config = dict(
    num_hidden_layers=24,
    init='normal',
    init_std_down=0.00637,
    warmup_steps=380,
    batch_tokens=65536,
)
Each number is 50 + 12 x the weight over its row's rms, rounded and kept within 0 to 99. Layers, rows and columns count from 0. The size before them is the row's rms in percent of the matrix's.

# layer 18 attention query, 128x128, rms 0.0759, rows 51-105, columns 0-127
107:67 48 54 33 71 52 49 42 66 49 58 50 41 27 60 65 59 54 56 50 57 57 52 55 36 57 64 53 61 61 24 37 60 51 42 66 39 61 56 57 58 39 51 64 40 82 46 23 56 52 40 39 43 43 51 60 57 41 46 44 40 58 47 46 57 52 40 52 52 48 40 24 43 52 79 48 32 56 73 35 61 52 57 43 54 68 38 62 45 66 50 45 42 53 55 48 34 28 42 64 39 46 48 75 74 47 49 55 40 49 45 51 46 35 40 62 27 70 51 50 25 61 30 75 41 31 56 60
112:61 56 37 48 61 29 37 60 45 42 69 58 54 59 40 37 58 59 51 38 65 37 57 47 61 35 42 21 51 44 48 78 60 53 54 66 59 40 43 23 52 48 69 36 62 64 46 50 53 73 42 64 37 65 54 71 44 41 51 63 34 40 68 49 45 34 61 60 50 42 49 54 45 43 54 55 39 46 29 61 46 50 39 74 63 52 64 56 49 21 68 41 51 49 46 51 57 69 45 40 41 59 39 49 43 32 67 59 36 54 54 73 32 38 41 60 62 32 28 47 58 43 54 33 59 44 68 64
093:51 55 10 54 47 54 40 46 61 57 48 40 48 63 65 62 41 62 48 35 55 43 51 50 37 34 44 30 58 43 37 64 63 63 37 57 78 53 48 48 46 55 73 38 42 67 51 29 46 43 47 65 55 55 53 50 40 42 37 88 45 57 34 47 59 64 38 46 58 42 45 40 51 45 68 64 30 55 29 59 51 53 30 35 56 42 56 27 57 59 54 44 29 34 41 52 54 62 37 31 35 61 46 53 64 45 67 47 53 48 31 61 42 53 49 43 73 28 45 41 53 58 47 29 69 54 54 53
090:37 50 42 58 70 66 55 60 44 43 55 68 33 59 47 51 55 61 43 54 66 63 50 55 34 57 46 63 73 42 67 67 40 73 26 47 50 56 37 60 46 32 29 50 51 53 37 46 65 64 42 69 47 49 42 67 37 51 59 42 49 33 31 34 47 45 48 54 41 55 49 48 53 56 36 39 44 67 42 46 47 63 22 58 47 41 48 64 42 46 62 40 67 31 68 50 51 70 44 56 28 89 68 41 47 67 49 62 45 70 46 42 60 59 67 48 49 63 44 51 52 33 67 50 72 52 50 38
096:40 61 35 47 57 24 55 57 53 51 58 46 59 34 47 43 52 72 65 69 46 55 39 50 51 29 68 46 63 42 43 50 49 75 46 55 53 55 38 53 57 24 36 60 38 35 55 47 44 37 55 59 48 47 53 35 62 42 62 51 57 59 55 49 62 46 49 64 32 43 35 33 49 47 33 63 63 42 60 68 50 82 63 75 53 59 69 73 50 50 52 48 30 64 29 55 37 50 45 70 36 39 43 64 53 57 40 45 32 49 63 65 57 36 51 65 51 54 73 50 63 75 41 49 58 29 31 56
096:56 44 55 46 55 47 54 58 41 34 41 39 54 47 38 39 63 54 58 53 58 52 57 47 52 48 55 44 53 53 51 40 61 32 48 62 53 62 66 42 37 46 30 52 40 49 33 42 43 48 66 44 62 63 61 49 39 31 83 32 68 51 28 36 60 73 57 26 69 49 65 49 49 44 47 31 72 47 65 42 53 51 48 31 57 61 53 37 67 58 42 49 63 55 41 56 73 53 35 42 51 35 58 66 46 58 38 61 52 43 70 40 62 59 26 55 61 39 40 70 37 22 74 56 62 30 53 72
111:43 66 39 57 62 56 55 72 27 37 52 50 68 52 53 45 33 56 53 44 57 42 61 43 49 62 36 55 52 58 64 65 65 54 47 58 44 33 43 35 45 62 52 45 50 75 29 55 48 48 55 57 63 55 50 39 47 21 50 39 29 47 57 50 29 64 55 32 36 36 33 59 47 20 43 56 69 42 53 48 64 49 54 76 42 49 64 30 49 50 68 34 43 52 48 61 52 43 50 47 43 54 40 44 39 53 66 51 38 39 70 79 56 40 51 66 67 54 29 52 48 57 28 54 62 28 69 66
106:40 49 68 53 43 35 30 51 66 44 22 46 36 40 40 60 33 52 43 35 63 54 62 40 71 32 38 49 37 43 65 55 64 49 42 64 51 24 49 45 65 53 35 36 32 22 73 58 50 56 58 48 60 48 42 43 50 49 64 47 56 66 39 55 71 60 63 62 41 47 54 55 62 34 32 45 64 37 61 63 39 44 63 52 40 50 75 38 75 44 30 51 57 44 14 45 58 50 57 50 35 53 35 56 48 61 45 42 36 50 55 45 47 47 46 62 41 44 54 69 53 51 47 76 62 47 35 52
110:71 43 53 65 52 51 56 60 23 47 60 52 53 64 49 32 46 51 48 67 55 51 40 61 32 46 35 33 59 52 48 56 58 59 67 29 40 42 52 54 26 33 32 60 36 22 55 70 51 58 53 63 51 53 58 47 32 75 52 58 54 35 41 52 67 47 32 44 35 33 67 62 45 44 43 36 61 41 25 35 37 58 46 41 53 37 55 56 43 59 43 38 61 73 43 61 51 64 58 58 55 63 42 38 42 48 30 25 71 37 58 56 63 52 74 69 42 42 56 56 55 68 61 41 50 62 45 53
090:53 57 44 60 60 50 75 63 60 54 42 46 55 33 57 91 56 45 37 41 58 53 58 41 57 24 46 43 50 44 51 58 56 52 52 76 48 39 44 68 57 44 54 47 40 65 56 59 65 50 37 42 65 69 51 69 52 23 44 57 25 35 38 71 34 46 47 61 50 47 14 46 53 38 59 62 52 41 52 52 44 53 42 48 53 52 56 34 62 49 48 51 49 39 36 43 43 43 37 43 43 45 33 58 52 37 51 27 35 48 32 33 46 47 36 31 67 44 66 39 63 33 65 68 48 72 63 51
102:50 59 53 56 51 43 68 61 51 46 35 36 50 35 60 37 82 59 38 47 55 31 45 26 44 44 34 45 40 35 53 35 53 68 41 55 67 73 23 48 61 50 35 53 73 44 34 51 09 51 61 72 42 71 55 71 59 42 59 41 63 38 70 61 42 43 60 53 65 47 40 64 59 44 45 57 54 31 47 54 41 47 57 55 41 38 42 46 60 42 46 63 41 47 70 64 52 55 53 50 41 40 37 65 42 72 35 54 50 84 35 57 59 51 46 48 50 52 46 42 56 51 54 49 51 58 57 43
109:54 52 45 50 31 35 49 76 53 59 33 55 58 51 43 50 52 56 59 63 58 63 63 47 51 41 63 49 48 57 50 59 56 57 42 73 70 60 44 22 49 37 76 62 62 54 40 46 57 44 47 58 43 36 34 79 61 38 54 41 34 51 76 54 46 39 70 52 65 49 49 34 49 51 62 54 52 43 60 60 68 37 61 64 49 43 60 64 61 60 27 52 45 35 41 61 40 57 51 52 39 43 32 37 46 38 47 81 35 46 45 65 43 35 39 53 59 32 42 51 43 28 29 52 79 36 38 65
105:51 62 19 51 54 50 58 35 61 54 22 39 62 40 45 53 54 54 56 52 56 68 70 51 46 35 43 31 55 53 21 55 55 68 32 64 85 63 53 58 46 36 74 54 55 49 48 65 32 58 51 44 60 64 55 24 66 30 45 66 68 56 29 54 63 51 44 45 49 38 55 39 50 57 58 60 41 45 47 32 53 49 34 55 42 62 59 45 61 46 22 56 57 36 27 43 60 55 26 36 52 39 52 51 41 54 61 76 51 39 46 52 43 45 41 60 65 53 58 61 38 47 57 48 51 61 53 59
097:52 52 61 52 52 48 44 52 61 47 32 38 42 26 48 54 66 35 41 40 50 62 67 57 70 40 58 40 28 56 37 53 55 49 57 60 59 57 36 69 52 44 64 71 49 54 49 60 40 46 69 30 32 57 66 42 39 53 56 32 52 56 62 82 46 40 58 59 55 56 57 62 51 52 44 58 58 29 65 47 45 34 63 34 30 46 48 47 54 37 44 61 68 48 66 49 71 43 47 51 32 42 61 65 26 43 56 65 16 52 54 31 25 47 32 61 41 52 49 69 50 28 36 45 56 45 56 39
083:44 74 53 63 45 71 62 42 85 47 54 51 60 37 47 39 56 15 57 74 57 48 56 41 33 29 50 55 53 56 50 54 59 55 59 67 78 79 47 41 48 40 69 60 45 79 53 37 45 40 28 63 43 56 53 37 54 58 44 52 60 42 65 46 47 53 48 31 61 68 51 33 53 80 58 39 48 32 59 37 32 43 49 49 58 42 37 38 46 43 41 56 56 43 60 46 66 56 37 50 38 52 58 58 41 31 55 60 44 41 53 48 41 47 54 39 46 57 42 45 62 63 57 57 32 77 47 50
091:53 49 57 63 46 45 64 50 58 53 52 44 49 55 48 51 45 45 68 51 57 56 50 51 66 18 38 57 43 33 65 74 33 79 40 43 49 50 44 44 54 67 47 41 32 45 52 41 44 67 42 59 61 43 28 53 70 49 54 49 44 36 68 53 51 61 37 52 52 59 44 40 49 54 48 46 46 46 39 65 35 42 20 34 56 48 52 48 55 29 37 31 50 64 50 38 56 45 39 52 50 94 42 34 53 65 51 43 42 54 46 33 38 24 61 30 83 38 55 51 55 46 50 65 61 66 46 34
080:53 43 49 67 47 64 41 41 59 38 49 42 49 55 38 51 64 31 62 47 44 49 40 54 69 49 40 40 55 71 46 37 59 71 70 75 68 62 57 53 39 69 66 31 35 44 45 39 40 39 40 59 48 47 49 54 41 49 55 40 80 61 39 44 61 75 34 44 58 56 70 67 43 41 58 48 33 44 51 54 42 24 48 33 33 59 38 39 43 43 39 63 54 60 35 38 56 41 68 51 56 46 43 35 52 50 60 54 73 35 44 35 44 72 65 35 51 66 51 35 50 42 41 57 45 76 24 54
075:41 28 52 46 47 40 53 66 56 36 49 42 68 46 55 32 45 39 65 58 30 37 31 53 66 33 42 42 42 61 49 30 26 54 59 63 26 68 46 48 32 61 44 47 52 36 27 53 31 64 42 59 36 45 50 40 61 47 48 26 55 32 45 38 57 50 46 49 44 59 52 50 69 30 43 58 48 60 54 59 50 44 60 41 46 71 41 43 63 55 59 67 47 59 37 42 46 46 73 57 64 49 48 26 48 24 67 58 75 52 75 58 43 56 70 53 67 58 55 49 35 42 44 56 41 61 31 43
091:52 54 35 47 66 46 49 67 37 36 56 32 49 43 44 52 69 32 38 39 56 66 52 44 26 43 33 62 47 45 37 40 52 19 40 39 44 35 66 49 66 46 65 55 75 71 36 48 35 41 53 36 48 63 41 49 57 40 51 50 44 52 39 32 41 49 41 59 69 68 31 49 78 48 30 63 43 59 42 51 54 54 58 52 56 49 55 31 54 48 50 29 52 57 83 56 46 42 36 36 56 59 27 55 48 61 46 59 45 68 46 67 25 34 50 65 49 39 51 59 37 62 61 41 59 36 60 52
102:42 51 63 71 26 39 39 48 57 43 52 52 67 64 45 49 38 37 51 56 39 43 42 50 68 33 20 64 34 39 66 50 27 47 54 40 48 45 54 48 34 79 52 46 57 45 53 50 35 67 68 55 64 38 28 39 68 52 50 44 53 58 66 48 33 62 46 39 43 71 58 50 54 38 53 59 76 43 41 70 49 36 38 53 44 63 66 29 66 24 58 54 27 59 62 51 59 29 52 43 66 57 35 44 52 65 52 24 45 60 57 37 48 47 71 55 58 51 58 53 48 55 47 59 43 60 55 47
096:42 48 61 53 51 56 43 76 40 46 53 61 51 61 51 37 46 38 45 63 61 53 39 44 47 60 65 40 61 34 79 54 35 71 58 51 39 18 54 43 57 65 41 40 53 41 48 52 39 64 68 54 68 27 59 56 54 60 51 36 43 33 60 53 33 52 66 55 48 52 51 65 42 37 61 62 66 53 58 58 61 61 49 42 49 47 55 34 63 56 54 52 40 73 54 60 42 53 65 56 65 75 56 15 45 59 42 21 56 50 45 39 35 49 47 49 59 37 68 78 39 70 65 54 49 64 32 54
073:36 68 31 56 51 68 31 45 64 48 25 43 35 58 52 69 51 50 40 56 45 35 46 37 52 46 39 61 50 54 51 75 48 49 65 73 60 54 57 47 54 32 65 50 58 60 55 48 62 44 41 50 41 53 58 58 70 51 30 61 61 54 70 58 75 50 45 43 28 53 55 54 39 49 61 26 22 51 50 43 22 45 49 26 71 59 51 44 44 43 45 65 58 41 42 36 36 54 52 45 46 43 70 75 58 40 52 53 42 68 64 53 48 60 51 31 41 59 33 39 49 47 34 59 29 73 51 45
103:40 52 43 41 63 46 56 63 59 65 57 55 53 36 49 58 53 54 65 47 61 43 47 42 51 49 58 62 49 24 56 50 32 55 25 37 42 21 45 64 53 58 48 53 59 62 25 52 48 62 66 75 62 50 43 51 41 62 46 55 31 50 40 44 37 48 68 53 55 49 42 53 66 45 44 72 52 60 57 60 63 64 21 53 32 51 70 55 52 62 68 40 20 44 52 59 36 40 40 49 46 62 42 25 52 88 50 14 59 42 39 49 49 39 63 46 49 51 50 48 55 65 50 57 66 39 40 59
071:51 78 50 50 34 65 51 40 43 76 70 63 55 53 56 50 50 53 38 56 52 50 47 37 37 57 69 56 68 41 59 60 55 40 59 61 63 39 48 36 29 30 39 41 40 60 41 38 69 50 49 49 44 49 59 55 40 54 53 68 48 58 44 40 70 46 51 40 48 31 51 32 44 53 47 13 53 51 57 34 57 57 50 55 61 49 61 44 46 59 44 42 49 40 31 61 40 68 37 45 42 79 73 56 65 62 35 50 43 64 31 30 71 43 42 38 68 47 36 32 57 54 53 58 33 77 51 38
091:73 47 41 43 53 28 59 58 62 58 64 60 58 35 66 44 56 61 40 52 35 72 48 47 32 54 46 34 42 49 10 55 37 43 47 49 30 47 47 45 66 48 44 50 56 66 71 54 56 29 45 55 36 37 62 27 75 54 31 52 45 31 57 50 39 37 61 60 51 48 56 49 69 60 31 74 41 33 31 68 67 62 42 57 30 50 52 50 46 55 50 52 52 51 61 67 53 58 59 58 43 43 25 48 54 42 48 64 49 49 45 69 50 37 60 65 44 47 52 63 62 48 63 25 48 66 55 60
088:40 48 63 57 51 34 34 30 68 60 61 53 46 46 59 54 53 65 63 45 47 56 60 67 82 48 45 56 24 44 54 65 49 38 54 57 50 48 46 63 49 45 62 47 37 58 70 42 65 49 34 50 23 62 49 40 58 46 45 42 41 64 48 55 69 42 53 47 33 45 58 43 39 56 60 31 65 31 48 43 58 33 45 62 47 62 52 56 42 36 44 58 48 39 35 44 59 52 31 44 34 43 38 77 66 29 63 67 40 56 50 60 66 56 46 46 36 82 31 56 47 69 25 60 35 29 55 53
085:63 51 48 68 57 47 40 56 31 30 47 42 48 79 53 55 41 41 56 55 64 47 52 42 54 63 53 51 42 38 75 44 59 59 37 45 40 70 49 56 61 42 50 46 11 59 43 40 51 62 57 69 65 63 44 52 33 47 74 38 55 51 31 40 41 49 50 33 57 52 53 45 61 32 50 41 37 65 36 62 46 41 62 46 58 52 37 35 59 42 58 34 48 63 46 53 53 33 46 28 46 74 63 63 42 58 50 39 58 59 22 32 39 65 51 59 59 65 48 31 45 53 37 67 78 39 50 67
101:38 56 49 70 68 53 34 50 39 42 46 47 37 43 24 57 56 23 61 32 62 36 61 46 55 52 30 69 37 35 59 54 44 53 43 56 47 57 48 70 45 55 48 51 33 55 47 57 36 70 39 75 63 54 46 56 31 45 64 41 47 59 51 48 47 26 52 52 49 56 44 62 73 21 52 62 54 49 33 66 45 45 52 36 57 55 41 29 56 39 68 60 48 49 54 54 64 22 56 40 45 72 37 49 31 53 48 26 55 60 47 43 51 57 79 65 37 36 33 61 60 50 47 53 70 43 55 53
084:33 58 64 53 46 56 49 38 41 51 41 43 38 65 33 48 24 61 62 31 60 69 49 53 50 43 44 64 74 42 69 51 45 56 41 22 61 28 58 47 43 39 45 58 60 29 56 48 42 47 47 54 49 61 38 39 31 65 55 75 35 52 58 57 54 52 42 50 53 65 50 51 38 45 69 36 46 66 53 31 49 50 47 26 61 50 63 57 67 51 35 21 59 40 43 57 68 77 17 43 51 70 44 66 45 57 44 38 31 56 52 27 51 43 60 36 61 49 57 45 43 51 33 57 53 51 55 50
076:59 65 51 59 47 65 48 65 36 53 66 29 56 50 33 58 54 15 36 43 70 42 33 51 47 59 35 58 49 61 68 50 73 48 39 59 50 58 40 57 51 51 50 50 29 57 43 36 45 53 53 70 53 47 56 59 38 40 74 37 51 66 57 45 32 57 23 48 36 50 37 48 67 41 41 38 33 24 43 73 55 29 37 49 61 46 55 20 38 47 57 42 45 50 52 47 38 45 55 45 27 64 48 50 38 52 43 38 33 82 37 55 48 50 47 60 39 55 46 41 73 65 45 58 46 48 54 58
084:42 33 64 58 60 49 41 70 46 52 40 50 35 53 62 47 22 41 55 50 57 47 69 59 68 50 39 40 26 36 37 29 47 38 47 51 36 47 44 58 53 53 52 38 42 55 52 46 49 64 62 54 52 33 36 51 35 51 67 30 65 66 28 58 48 62 54 45 62 52 78 47 67 53 41 77 61 49 51 64 57 44 56 70 21 55 70 58 52 51 39 49 58 39 37 47 48 38 60 53 47 51 59 54 47 73 57 38 57 17 57 44 46 59 48 69 52 69 41 55 46 49 31 60 74 36 32 62
087:55 27 36 66 64 55 35 59 51 36 38 48 70 65 41 50 33 37 67 42 67 46 39 53 56 48 38 41 41 45 58 43 37 37 41 45 58 35 67 25 28 47 32 44 46 41 54 38 42 58 26 49 70 57 36 43 68 47 62 45 49 53 32 31 59 72 60 45 64 52 64 36 56 39 66 20 41 74 66 61 43 40 59 21 50 72 49 42 74 68 42 40 49 63 38 50 67 45 53 34 48 61 46 51 52 53 54 55 60 53 54 47 55 52 48 40 38 45 53 51 31 51 62 55 49 49 36 64
090:73 55 40 67 65 50 17 64 49 32 43 37 47 56 57 41 51 36 44 61 54 56 44 39 40 66 59 37 44 52 49 49 55 48 49 64 43 70 65 26 48 30 73 52 39 54 27 34 61 33 35 39 44 45 72 54 67 53 47 51 64 42 39 45 26 42 56 42 49 44 51 43 44 52 58 36 52 63 50 42 52 43 51 51 36 38 49 40 29 57 33 49 48 69 47 54 47 66 80 41 43 69 72 46 63 23 56 56 72 59 44 65 40 70 32 45 44 52 62 40 39 53 55 47 51 55 49 69
094:47 56 51 63 54 45 51 50 25 66 54 57 34 63 53 57 26 48 50 52 51 60 53 58 33 62 69 47 48 41 52 68 63 59 42 27 56 44 54 39 85 27 25 42 48 41 64 62 38 60 54 60 68 56 47 64 30 51 36 64 43 37 43 59 45 52 55 53 44 52 48 55 54 42 58 47 47 45 49 61 38 47 46 67 55 27 72 37 56 46 59 37 44 50 70 60 35 55 52 35 56 82 33 45 38 60 56 32 71 47 23 43 47 39 65 55 47 25 42 69 57 39 47 38 69 53 46 46
075:45 71 43 48 59 49 55 48 63 58 40 39 52 49 68 59 61 50 45 44 49 67 52 32 35 75 38 68 51 54 62 49 60 50 42 64 55 42 56 45 38 53 58 54 49 73 41 33 51 29 47 63 43 60 53 56 50 53 47 54 51 81 45 44 60 41 33 55 50 53 34 47 58 58 55 42 51 60 51 18 41 37 39 55 59 63 60 46 42 64 40 34 50 44 61 51 45 76 32 46 44 32 59 73 58 31 57 56 21 78 49 63 41 58 60 48 38 36 67 26 50 61 55 56 59 27 79 60
082:69 45 50 49 45 49 36 75 43 50 36 47 58 55 58 45 61 17 46 50 73 48 42 42 51 53 70 49 63 57 67 67 71 45 48 49 49 55 45 54 51 43 50 50 43 47 65 43 64 49 30 58 32 49 83 53 65 54 41 66 52 42 51 43 37 44 42 50 44 39 29 45 48 52 42 31 23 50 51 33 40 40 46 44 70 46 48 50 39 57 35 58 69 45 41 38 66 62 55 61 27 61 86 59 43 23 45 56 45 60 36 42 31 32 48 25 50 37 49 47 45 52 62 62 54 63 53 46
102:47 61 73 57 54 74 41 48 38 51 51 54 36 58 41 40 10 40 50 62 38 53 48 48 85 50 51 56 58 42 75 71 31 59 74 35 35 47 60 49 62 56 51 35 39 40 67 40 56 66 52 72 65 56 40 51 55 57 43 49 37 50 59 67 37 38 65 48 46 66 50 59 35 45 51 48 48 48 53 64 42 31 33 39 34 55 43 41 66 42 62 51 62 52 44 64 45 65 51 51 51 54 38 37 26 33 60 30 43 50 51 27 44 50 80 52 49 46 52 60 42 47 62 47 35 47 54 49
081:50 59 55 33 42 36 51 51 34 57 50 51 60 37 48 50 53 37 51 53 45 32 62 42 31 58 48 43 75 54 41 35 47 44 29 25 44 44 61 47 53 51 45 72 74 33 38 64 43 51 77 36 57 52 68 70 41 51 58 50 34 29 38 52 53 52 38 40 52 54 38 77 42 57 37 56 41 53 67 39 32 59 63 79 61 44 57 57 51 61 54 75 65 61 59 60 47 41 67 56 67 47 54 30 22 65 42 38 50 62 47 39 48 56 53 45 54 48 61 76 56 40 49 50 59 52 30 35
091:39 63 55 38 46 56 48 28 33 71 57 37 44 54 55 55 33 64 32 55 33 48 37 50 55 43 61 48 54 52 63 52 54 55 67 29 45 30 44 55 51 27 37 62 50 36 65 47 56 61 53 63 66 45 40 60 21 57 55 67 27 38 59 51 62 31 58 64 51 52 42 52 44 56 71 43 42 56 34 60 50 64 25 41 48 35 53 62 66 50 64 31 57 57 29 57 37 67 57 59 37 58 54 31 48 50 39 24 46 32 49 42 51 39 43 38 53 32 43 63 44 75 57 41 60 35 38 63
098:58 17 61 63 40 48 40 45 31 50 63 39 44 71 56 38 33 31 41 57 43 54 41 49 73 53 64 57 60 46 57 56 54 48 54 45 33 44 54 37 52 68 59 45 25 30 56 54 46 54 56 47 56 22 46 64 35 49 65 69 55 47 50 59 38 43 68 51 29 53 49 52 62 26 64 47 52 54 54 58 42 28 58 48 48 54 80 31 56 36 45 42 65 57 33 54 27 47 73 50 70 57 48 45 40 28 67 63 54 31 44 52 50 51 53 50 65 51 58 59 37 52 23 54 51 52 43 67
109:54 39 41 57 46 49 48 48 69 51 46 50 41 53 54 45 47 38 54 40 66 69 56 49 58 58 55 20 37 49 43 55 50 44 54 59 32 44 65 59 61 69 62 28 46 63 49 38 78 55 31 23 55 49 62 53 52 34 59 56 49 51 24 47 32 67 58 49 55 48 52 52 40 38 67 47 43 42 31 48 65 34 55 44 25 39 37 41 41 59 21 51 65 31 47 56 30 53 62 61 55 44 56 54 69 49 82 88 39 42 37 48 50 65 61 40 51 49 49 57 41 40 45 36 51 56 64 48
078:40 49 63 50 48 35 32 52 61 29 48 60 48 54 50 61 35 55 63 42 52 59 35 70 59 34 39 43 43 41 47 60 44 38 59 44 53 53 50 49 59 56 53 38 58 49 55 51 39 57 38 50 52 37 22 76 54 35 29 46 51 46 28 54 56 65 47 54 44 68 42 50 47 43 45 59 48 35 27 74 42 48 49 42 29 81 53 58 60 46 52 55 44 65 56 46 54 40 64 42 56 46 35 22 54 70 67 56 64 19 32 55 47 66 73 39 68 63 46 61 59 38 36 37 79 52 37 57
090:45 62 39 60 44 72 60 65 22 27 61 27 43 59 34 56 65 50 50 58 55 69 27 53 34 74 56 57 63 40 61 52 53 58 44 45 42 41 46 62 69 28 66 49 33 58 37 44 42 63 65 74 52 60 57 46 58 53 56 47 71 43 39 35 44 47 37 44 56 49 59 54 57 36 60 34 63 25 64 58 44 50 65 32 57 30 41 33 52 49 54 38 47 56 49 53 55 70 59 56 33 77 56 57 36 35 38 43 42 68 33 53 47 72 52 51 50 54 67 54 51 47 66 35 53 47 61 54
077:45 73 39 52 50 48 39 58 42 62 38 55 32 49 43 43 60 51 34 48 60 36 68 37 40 33 39 47 61 44 40 79 34 43 33 63 50 41 42 72 55 55 57 61 47 68 56 63 49 60 54 61 48 61 45 59 70 52 52 70 25 53 73 51 44 39 31 64 42 54 29 60 50 68 45 62 45 71 40 41 49 50 41 53 60 45 49 49 35 54 53 53 66 44 52 40 57 53 29 33 16 59 28 59 49 36 37 40 42 59 27 59 33 34 60 51 51 44 34 33 57 58 65 66 47 46 65 37
105:63 27 47 63 44 42 59 63 41 41 71 62 63 45 36 21 35 38 50 45 65 49 41 64 32 66 33 46 43 18 51 43 55 55 39 36 30 58 42 42 49 71 49 50 66 47 36 51 39 51 72 52 63 44 30 41 69 57 49 43 52 47 47 49 34 46 68 54 54 56 55 57 61 30 33 80 65 33 44 47 56 53 54 49 48 64 65 42 62 32 51 39 47 74 69 63 44 46 65 62 42 66 34 35 39 43 44 44 67 45 58 48 46 54 66 69 58 39 66 54 53 52 44 36 56 38 48 62
120:22 49 22 43 36 67 55 24 64 67 47 25 59 40 64 75 47 41 50 53 44 60 49 51 62 37 65 51 52 56 57 46 53 43 54 59 62 60 43 36 60 34 67 51 45 61 38 39 43 53 40 54 32 61 30 68 72 41 43 54 34 57 42 47 48 57 47 60 56 68 35 39 41 41 78 46 38 51 57 62 61 60 48 52 53 59 65 48 51 45 16 45 49 44 55 39 43 64 45 55 55 43 52 56 56 62 45 76 19 74 40 51 33 37 48 43 37 53 40 35 41 50 49 63 49 65 44 57
122:26 43 69 57 38 59 37 34 46 47 42 57 50 71 48 58 59 26 35 31 34 31 47 35 64 50 53 68 47 53 84 67 54 50 67 45 46 33 65 42 46 78 40 46 42 50 57 51 45 51 43 52 47 51 42 66 46 49 53 58 36 37 54 54 45 56 66 47 29 50 61 80 44 43 58 31 68 60 45 52 26 42 48 33 67 48 34 35 60 46 68 51 61 42 50 31 70 53 58 42 53 56 54 42 46 43 40 25 44 61 63 37 55 49 69 36 67 46 57 49 54 45 57 63 40 66 57 43
114:34 40 37 66 57 30 26 64 60 65 35 43 37 42 43 49 37 51 64 49 50 48 71 59 60 44 56 70 30 52 66 38 62 27 43 54 46 52 69 51 53 57 36 51 43 53 67 44 78 58 37 43 52 57 49 58 49 34 46 41 45 53 42 36 53 50 47 44 57 43 49 49 54 66 59 56 55 76 51 53 60 53 68 48 48 75 42 39 48 44 72 43 49 47 51 44 44 46 40 37 32 37 55 59 78 54 40 56 57 42 54 25 55 48 36 53 43 46 23 40 46 71 25 61 60 22 51 78
108:33 49 52 61 52 49 32 73 67 49 39 51 43 43 27 52 32 48 56 38 83 33 56 36 77 37 35 57 47 30 36 77 51 50 32 44 60 30 58 48 69 39 48 31 48 51 69 50 62 66 37 62 72 63 28 70 47 45 53 28 45 77 54 53 55 53 56 54 45 49 44 44 63 51 62 47 54 57 57 59 45 43 38 28 49 64 55 50 54 36 54 57 55 46 39 54 43 39 40 26 17 53 48 54 52 60 46 40 44 42 48 35 40 46 58 49 39 52 45 50 60 56 51 66 69 40 52 50
130:50 52 55 67 58 51 54 68 62 66 35 56 25 41 52 35 41 41 74 55 59 60 54 40 72 76 57 67 44 59 68 44 59 23 57 38 68 67 75 47 53 45 39 33 44 46 36 42 51 62 47 32 41 45 51 38 43 53 53 39 63 60 53 43 47 43 45 32 51 51 45 43 41 49 73 43 44 71 67 37 58 22 67 50 36 58 61 46 66 49 64 53 46 50 65 61 34 28 45 38 55 52 78 57 56 48 47 73 62 45 60 47 38 47 49 53 48 67 31 44 26 53 42 49 40 44 50 38
124:70 23 66 56 46 41 45 45 60 59 39 42 56 59 57 56 37 49 50 54 62 56 38 47 48 55 52 42 44 40 50 43 52 53 50 52 38 50 58 39 46 58 55 29 44 29 59 44 55 52 38 39 67 51 39 31 52 51 54 56 79 57 22 60 51 74 53 54 65 61 73 39 50 47 39 52 45 52 62 56 43 43 40 56 31 32 54 46 58 53 17 41 62 67 54 62 38 56 78 51 63 55 39 28 53 55 45 58 76 50 31 40 57 66 51 36 65 56 74 49 53 26 54 34 55 79 32 53
105:52 35 62 56 60 63 56 44 68 50 47 29 46 41 56 74 59 53 51 52 44 62 33 63 58 56 56 69 51 43 49 27 52 45 55 56 62 50 58 65 56 51 67 44 51 46 49 45 36 38 50 48 32 51 55 28 55 48 29 56 71 58 55 42 56 60 53 51 47 70 61 70 41 64 38 32 36 40 67 43 24 44 45 21 80 34 37 46 61 34 53 42 64 45 66 28 59 40 41 54 43 27 57 56 33 47 33 58 59 72 69 43 34 53 60 41 55 54 54 51 40 28 38 53 31 58 55 36
087:48 63 68 46 61 51 64 43 68 25 46 63 37 34 48 58 65 33 41 56 54 58 75 39 52 48 44 61 44 30 43 43 57 57 46 58 58 55 39 59 68 62 39 71 50 54 51 45 42 75 57 47 70 64 33 77 41 49 54 19 36 59 58 65 47 42 29 67 60 47 79 59 60 45 40 50 46 24 41 53 69 37 53 60 38 38 60 45 32 49 57 42 52 33 49 63 48 39 70 67 44 55 45 49 38 45 67 59 39 51 44 55 33 60 37 47 55 48 42 65 46 37 41 47 70 55 45 39
131:58 56 35 29 66 54 49 46 45 37 69 54 47 45 51 57 39 69 30 62 47 47 55 52 33 48 33 48 65 43 23 54 56 54 48 58 49 42 55 47 55 28 66 64 67 67 45 52 33 45 71 57 45 55 50 37 70 55 49 55 53 40 81 38 44 51 55 68 54 53 36 38 56 45 46 56 47 41 52 27 45 71 34 57 59 52 50 42 38 30 58 43 44 73 73 27 70 43 42 46 34 48 53 60 51 55 29 44 49 69 52 82 40 29 46 50 50 58 54 63 70 70 47 62 39 40 57 55
114:59 55 56 67 63 50 36 91 51 42 47 48 40 49 41 34 61 47 50 57 77 80 62 37 40 56 63 75 51 43 58 36 57 52 43 28 45 34 39 57 47 49 41 64 45 52 53 47 42 64 40 41 48 51 41 66 51 50 60 28 38 54 60 47 39 32 56 39 59 48 46 44 61 58 34 48 50 52 69 40 62 45 77 57 59 49 54 45 43 43 65 36 49 36 64 71 65 38 44 44 37 69 60 57 39 63 62 63 24 53 54 58 27 53 34 36 55 39 48 44 55 52 51 52 81 32 46 58